Each number is 50 + 12 x the weight over its row's rms, rounded and kept within 0 to 99. Layers, rows and columns count from 0. The size before them is the row's rms in percent of the matrix's.

# layer 3 MLP gate, 448x224, rms 0.0625, rows 183-192, columns 112-223
104:20 73 65 42 67 48 53 53 60 62 59 50 41 45 47 55 25 35 40 79 63 56 26 34 31 58 57 62 38 47 71 63 50 67 47 39 59 55 23 62 47 41 52 33 64 42 64 54 57 46 57 31 40 53 62 50 63 43 37 49 44 38 52 77 58 46 59 19 45 69 53 33 47 58 53 56 43 37 70 59 33 49 48 35 55 60 49 48 40 53 65 46 40 44 43 52 50 49 66 50 54 42 61 52 45 38 30 42 57 59 32 29
096:44 44 63 59 50 73 36 40 74 58 51 50 39 38 46 49 49 46 46 19 45 40 33 40 49 33 43 30 42 48 42 48 59 69 59 53 33 51 66 33 52 43 28 60 40 55 72 48 39 44 40 54 44 44 58 23 48 54 52 47 42 67 43 61 55 51 56 46 37 51 50 69 61 49 54 60 39 63 66 58 40 45 33 34 53 69 52 55 34 76 50 26 51 49 28 46 43 43 48 41 67 54 71 60 51 44 44 62 44 48 44 47
097:36 45 38 53 39 58 43 55 65 29 36 66 55 38 58 60 50 21 37 77 45 39 39 58 54 44 73 54 42 61 48 58 50 29 50 58 40 61 30 44 59 39 36 53 50 39 58 58 74 50 52 42 46 44 45 58 56 50 38 53 58 68 66 35 42 55 36 53 53 57 47 31 57 67 61 61 32 60 69 49 56 36 59 53 38 50 63 39 70 38 54 53 45 78 38 53 64 44 71 44 53 43 44 50 63 63 50 61 41 37 46 47
089:34 46 41 46 61 49 45 22 52 38 63 38 23 71 48 48 52 36 38 67 38 57 60 39 51 48 51 61 48 80 56 41 36 53 50 66 49 52 64 49 37 72 49 59 53 47 38 57 43 66 43 48 65 43 53 71 54 39 45 53 58 61 41 60 33 46 64 38 59 55 24 34 58 55 47 46 49 44 60 50 33 43 65 54 59 47 58 48 49 58 71 26 59 59 71 09 43 39 64 39 46 66 40 51 60 40 51 55 65 55 45 28
111:57 49 61 40 46 36 53 51 49 67 42 40 55 57 46 67 46 45 58 51 63 57 41 42 53 57 61 31 54 69 31 71 49 49 42 61 43 32 33 43 54 37 36 56 55 57 46 25 64 30 57 46 74 43 46 48 52 61 45 46 25 37 47 63 35 48 60 40 48 38 47 63 53 36 45 65 43 46 49 57 37 76 43 45 42 59 41 23 58 48 83 53 51 57 37 59 50 46 59 57 63 54 41 62 44 31 28 63 53 57 15 50
104:57 53 35 53 76 63 46 40 39 49 55 62 52 36 59 71 43 56 47 51 61 39 44 51 51 47 69 50 63 37 45 45 36 52 26 59 45 68 62 67 43 42 29 47 65 52 43 43 16 56 43 51 19 56 34 35 57 62 65 51 48 52 55 48 50 70 57 54 64 46 74 59 47 33 51 50 41 44 27 49 35 40 73 69 45 44 48 43 63 44 49 48 48 41 33 53 49 64 53 63 51 55 44 60 54 29 58 47 70 38 39 18
100:68 33 61 33 38 51 35 41 60 55 56 31 31 55 34 41 70 49 47 62 40 67 43 46 55 66 40 30 48 64 56 54 55 58 29 36 32 79 42 50 47 70 68 50 82 64 58 43 59 31 37 37 39 31 54 65 51 52 49 48 45 67 57 59 26 53 58 46 44 75 56 60 53 63 29 82 43 29 59 45 47 58 59 53 71 72 65 54 43 48 46 45 63 43 61 45 32 38 64 55 53 72 37 60 49 59 64 67 51 49 49 42
099:45 43 71 50 34 37 56 69 46 47 44 54 20 54 30 54 43 38 34 50 45 54 47 22 49 84 70 57 53 50 45 47 25 50 56 65 50 59 52 56 42 67 49 44 42 47 39 48 47 26 48 51 37 58 42 73 37 52 38 43 42 67 44 61 53 38 60 51 56 51 47 54 51 46 52 42 30 38 59 62 43 59 37 19 45 37 40 46 41 50 74 44 73 40 38 28 53 62 49 56 39 46 64 65 41 47 52 32 65 54 49 41
106:36 54 62 41 50 58 38 46 55 60 64 23 31 57 58 34 55 20 30 42 51 46 39 26 52 61 56 46 59 59 53 45 50 60 42 50 62 49 23 57 50 50 46 63 60 61 61 58 65 43 54 42 51 39 39 40 52 40 30 76 50 61 42 59 58 61 29 38 61 63 39 53 42 51 48 72 36 65 42 21 49 48 30 50 68 67 71 52 62 54 58 42 32 22 41 58 54 64 44 45 50 70 60 60 65 45 42 54 51 50 61 29
105:51 37 44 38 42 38 52 24 43 44 46 60 39 56 42 45 47 42 80 49 88 50 59 51 51 62 54 32 35 41 54 51 58 45 50 51 49 47 40 42 58 53 67 34 51 44 57 27 45 35 71 45 34 44 49 35 39 42 38 71 62 76 41 70 29 70 48 33 40 25 55 61 41 39 62 31 27 43 48 50 59 41 59 35 50 58 48 57 48 44 44 47 43 44 48 49 64 46 71 71 79 55 58 58 48 52 35 42 61 61 29 41
# layer 3 MLP up, 448x224, rms 0.0637, rows 183-192, columns 112-223
097:48 65 38 56 52 63 56 50 44 67 52 54 38 64 55 23 38 32 45 84 43 45 41 26 43 34 34 45 43 44 72 62 49 64 57 46 41 43 37 65 44 46 40 39 53 54 58 53 70 43 41 55 60 53 56 32 64 62 45 63 39 40 51 63 69 53 78 31 42 52 35 39 50 52 45 38 32 34 60 58 40 48 60 42 43 60 53 57 33 66 28 54 63 27 39 60 36 48 59 60 55 30 45 69 52 41 51 40 61 49 41 38
097:65 44 44 25 62 48 64 65 61 46 49 38 35 48 51 40 69 76 38 58 62 66 33 56 61 64 53 45 50 61 34 52 56 33 56 46 48 58 32 58 31 70 62 31 47 37 36 53 65 34 52 38 63 38 55 48 48 36 60 46 49 47 21 46 48 50 53 58 79 55 41 37 32 54 61 61 38 59 67 47 31 34 68 77 40 42 52 57 39 61 49 37 27 50 54 44 54 64 68 46 38 60 67 63 58 59 35 47 34 54 49 52
096:65 50 33 50 26 42 77 44 58 56 54 53 35 51 51 47 52 35 54 47 61 53 56 52 56 46 71 43 50 68 60 31 61 42 43 50 52 70 50 48 56 54 36 53 54 51 58 61 43 29 56 50 56 89 54 67 74 52 45 36 66 50 36 64 38 60 70 49 52 42 37 38 27 36 56 60 59 65 58 48 58 59 52 63 59 48 47 61 39 53 39 44 43 31 57 71 52 45 48 35 57 63 34 60 38 30 38 56 38 46 47 36
084:46 35 47 52 73 66 57 54 42 51 39 46 59 30 46 53 40 72 61 41 58 51 49 51 41 46 68 45 34 53 45 62 56 34 50 40 60 53 54 62 49 44 72 39 59 51 79 56 42 48 40 35 52 35 53 37 51 61 42 37 31 43 44 49 60 51 54 56 64 40 40 53 32 57 52 61 48 47 46 43 52 53 32 37 41 47 49 50 39 53 47 60 50 63 43 76 48 44 48 65 76 18 54 56 59 39 64 57 48 44 59 45
110:51 38 43 54 79 71 63 53 37 46 45 43 28 51 44 16 60 61 61 58 40 46 29 43 46 58 56 43 56 49 48 49 50 50 46 51 71 55 59 43 65 47 55 48 21 55 76 50 32 44 47 38 57 57 45 53 42 67 60 62 43 43 53 68 24 49 35 45 52 58 51 57 36 56 33 51 38 47 47 35 48 39 64 14 36 38 59 53 53 53 51 56 42 84 73 49 69 31 57 67 41 47 46 62 57 40 65 58 39 42 74 50
104:32 64 60 45 48 50 51 23 48 50 57 58 49 64 53 38 59 54 53 87 46 32 27 35 46 65 50 47 43 45 49 54 49 53 48 33 57 42 66 52 31 49 40 39 30 63 33 37 52 40 34 48 43 22 59 20 31 87 43 29 67 59 13 48 43 54 52 52 55 50 29 73 53 45 40 45 44 38 47 46 61 61 51 40 33 51 40 40 54 55 38 40 31 39 46 64 50 55 83 71 47 55 56 61 65 63 56 56 48 38 55 58
100:61 41 63 34 43 67 49 70 43 37 42 46 44 59 41 26 63 60 62 34 45 51 29 67 51 60 31 58 44 50 49 49 31 68 44 46 39 69 42 34 36 62 40 42 53 62 75 43 48 49 32 65 73 40 76 46 51 30 31 48 45 34 58 61 35 72 59 52 61 64 41 40 36 48 37 60 55 52 40 56 51 48 42 54 30 46 59 67 44 41 33 54 59 62 52 51 34 54 50 46 38 60 35 51 64 41 64 48 51 52 56 28
098:40 62 55 25 46 65 79 25 32 43 29 51 41 53 63 61 70 37 46 66 45 56 70 34 43 52 57 75 33 56 40 51 45 55 56 55 38 58 47 46 54 34 66 64 58 36 48 53 52 35 32 55 48 40 46 48 59 41 35 34 32 61 51 51 43 51 63 43 50 54 51 43 51 47 53 31 40 79 36 22 31 47 43 43 29 24 44 46 70 54 57 64 46 60 45 57 39 62 54 34 44 74 48 48 63 61 61 57 55 74 56 38
104:39 59 58 60 42 71 52 53 64 50 59 48 45 36 46 27 75 68 57 47 41 33 24 44 46 59 48 43 45 47 55 69 66 59 57 57 46 41 45 56 65 46 74 41 31 64 31 44 52 41 59 38 75 09 54 35 27 46 47 33 67 66 45 54 53 47 52 55 45 58 38 51 49 59 32 50 38 69 60 56 50 66 57 54 38 47 32 45 47 59 47 35 30 44 52 69 40 45 53 48 40 62 49 51 52 62 55 53 34 48 38 59
106:47 47 32 46 64 37 35 44 37 43 43 53 47 54 57 46 17 46 44 72 42 37 44 38 48 54 35 37 28 35 48 41 35 60 53 39 61 38 22 43 33 37 41 46 36 46 66 45 45 59 40 28 41 31 37 50 54 28 33 46 50 54 50 51 56 51 58 46 45 54 56 69 40 68 39 53 48 69 42 43 54 51 67 27 22 42 52 64 38 64 44 64 12 45 54 63 48 53 58 57 59 72 58 39 27 64 48 48 60 59 62 57
# layer 3 MLP down (transposed), 448x224, rms 0.052, rows 183-191, columns 112-223
103:42 44 78 27 55 33 63 52 53 67 45 41 42 63 60 33 45 57 65 27 45 39 63 59 38 36 41 46 49 51 57 75 36 37 43 60 58 36 45 39 50 43 58 42 41 43 70 50 70 29 52 60 38 52 63 50 47 61 63 48 51 68 60 53 55 60 47 39 67 54 41 66 38 48 52 59 53 51 34 55 47 54 39 58 19 67 52 51 65 59 41 45 51 58 47 48 61 46 48 53 55 64 52 41 58 80 62 49 58 38 41 40
095:66 62 50 26 60 43 42 51 42 63 42 55 57 54 40 38 52 44 37 57 62 42 26 50 45 47 69 83 51 72 50 51 54 37 43 44 15 52 46 49 58 58 54 59 61 63 41 63 30 13 58 66 65 54 51 62 37 64 35 53 59 60 65 27 76 44 53 55 72 67 40 46 57 35 57 66 40 78 61 63 57 52 71 63 34 61 65 77 53 46 61 38 51 53 52 50 52 77 47 54 39 46 46 43 48 49 46 45 40 48 54 47
096:64 48 62 40 64 42 28 51 35 35 53 49 42 29 34 43 66 49 70 51 57 60 40 61 57 45 41 56 70 49 45 68 43 48 55 62 50 52 52 56 38 40 29 36 66 72 32 36 46 50 53 48 53 52 39 54 67 45 36 70 62 36 54 46 45 45 59 54 33 36 53 46 41 36 55 66 46 56 34 66 64 51 50 14 55 51 47 33 45 73 35 44 66 26 57 51 22 56 54 57 62 53 60 37 43 50 54 58 53 64 54 35
099:43 61 48 42 54 53 50 63 34 56 38 64 40 47 55 44 41 45 48 41 29 53 38 51 38 38 59 57 64 47 21 42 37 44 67 41 49 78 29 53 41 61 41 46 65 45 33 45 49 40 63 44 29 68 68 41 58 62 33 49 51 44 36 30 37 39 47 56 57 57 49 42 58 44 43 47 52 26 54 51 50 47 37 56 49 55 51 60 64 68 67 69 60 67 45 36 71 54 46 56 45 28 39 50 47 47 73 32 37 47 49 66
106:41 46 50 62 56 64 60 48 52 53 52 53 48 56 49 72 43 53 47 44 49 55 33 51 68 45 44 34 49 66 53 47 61 39 63 47 66 42 38 65 40 55 48 40 52 61 40 38 40 52 79 66 63 47 69 47 58 38 46 43 69 26 53 47 68 17 52 19 53 31 50 55 63 62 38 64 44 30 54 59 58 57 34 54 59 52 43 75 62 54 46 43 41 61 55 47 47 65 50 53 48 47 51 40 62 51 41 56 54 49 58 37
103:58 35 39 32 36 67 41 57 33 50 58 43 49 12 52 49 52 40 18 52 58 39 49 64 52 69 69 43 63 57 49 67 28 46 49 27 34 34 59 19 43 37 35 67 47 57 52 24 63 55 37 50 59 38 53 52 40 29 58 40 57 48 60 60 41 28 52 46 41 60 60 48 34 34 66 49 63 53 66 51 37 61 44 29 61 74 51 66 87 47 57 60 32 41 48 28 48 38 52 57 64 45 33 40 71 59 55 75 57 41 44 62
099:60 43 47 47 63 51 55 48 28 40 51 46 50 52 42 37 21 62 60 46 65 49 52 74 47 53 39 30 49 12 48 46 72 46 71 37 56 77 40 46 35 23 49 51 68 55 51 48 51 86 43 70 50 60 42 51 45 74 54 42 46 68 44 41 59 52 33 41 50 62 43 43 69 44 41 50 50 60 45 56 39 39 63 57 52 44 49 10 48 36 57 30 63 63 27 46 62 54 47 48 37 49 62 69 47 47 66 54 59 30 29 37
102:54 69 69 66 25 34 64 50 37 43 47 41 52 60 50 40 49 49 29 69 39 49 66 55 60 44 62 77 45 53 43 62 57 82 40 60 66 40 62 36 35 45 55 60 55 57 34 43 31 52 44 78 41 58 57 49 60 57 47 59 64 70 47 35 40 44 47 31 61 49 62 60 31 39 62 41 38 67 27 45 20 33 52 52 43 39 48 69 34 48 40 61 46 50 52 47 54 66 41 32 55 35 52 43 55 57 46 41 52 48 31 54
103:41 34 67 75 73 44 53 67 39 59 52 35 49 39 28 39 61 49 50 20 51 39 58 45 68 52 61 54 75 37 50 57 46 58 49 55 33 44 73 42 59 59 31 41 45 55 60 37 70 41 46 49 60 28 52 44 39 60 56 55 75 56 43 40 63 55 69 59 57 53 40 50 55 74 27 45 50 68 49 42 54 45 49 54 55 52 45 71 72 57 64 65 40 59 59 54 39 43 37 46 40 68 52 72 38 49 29 36 52 50 45 40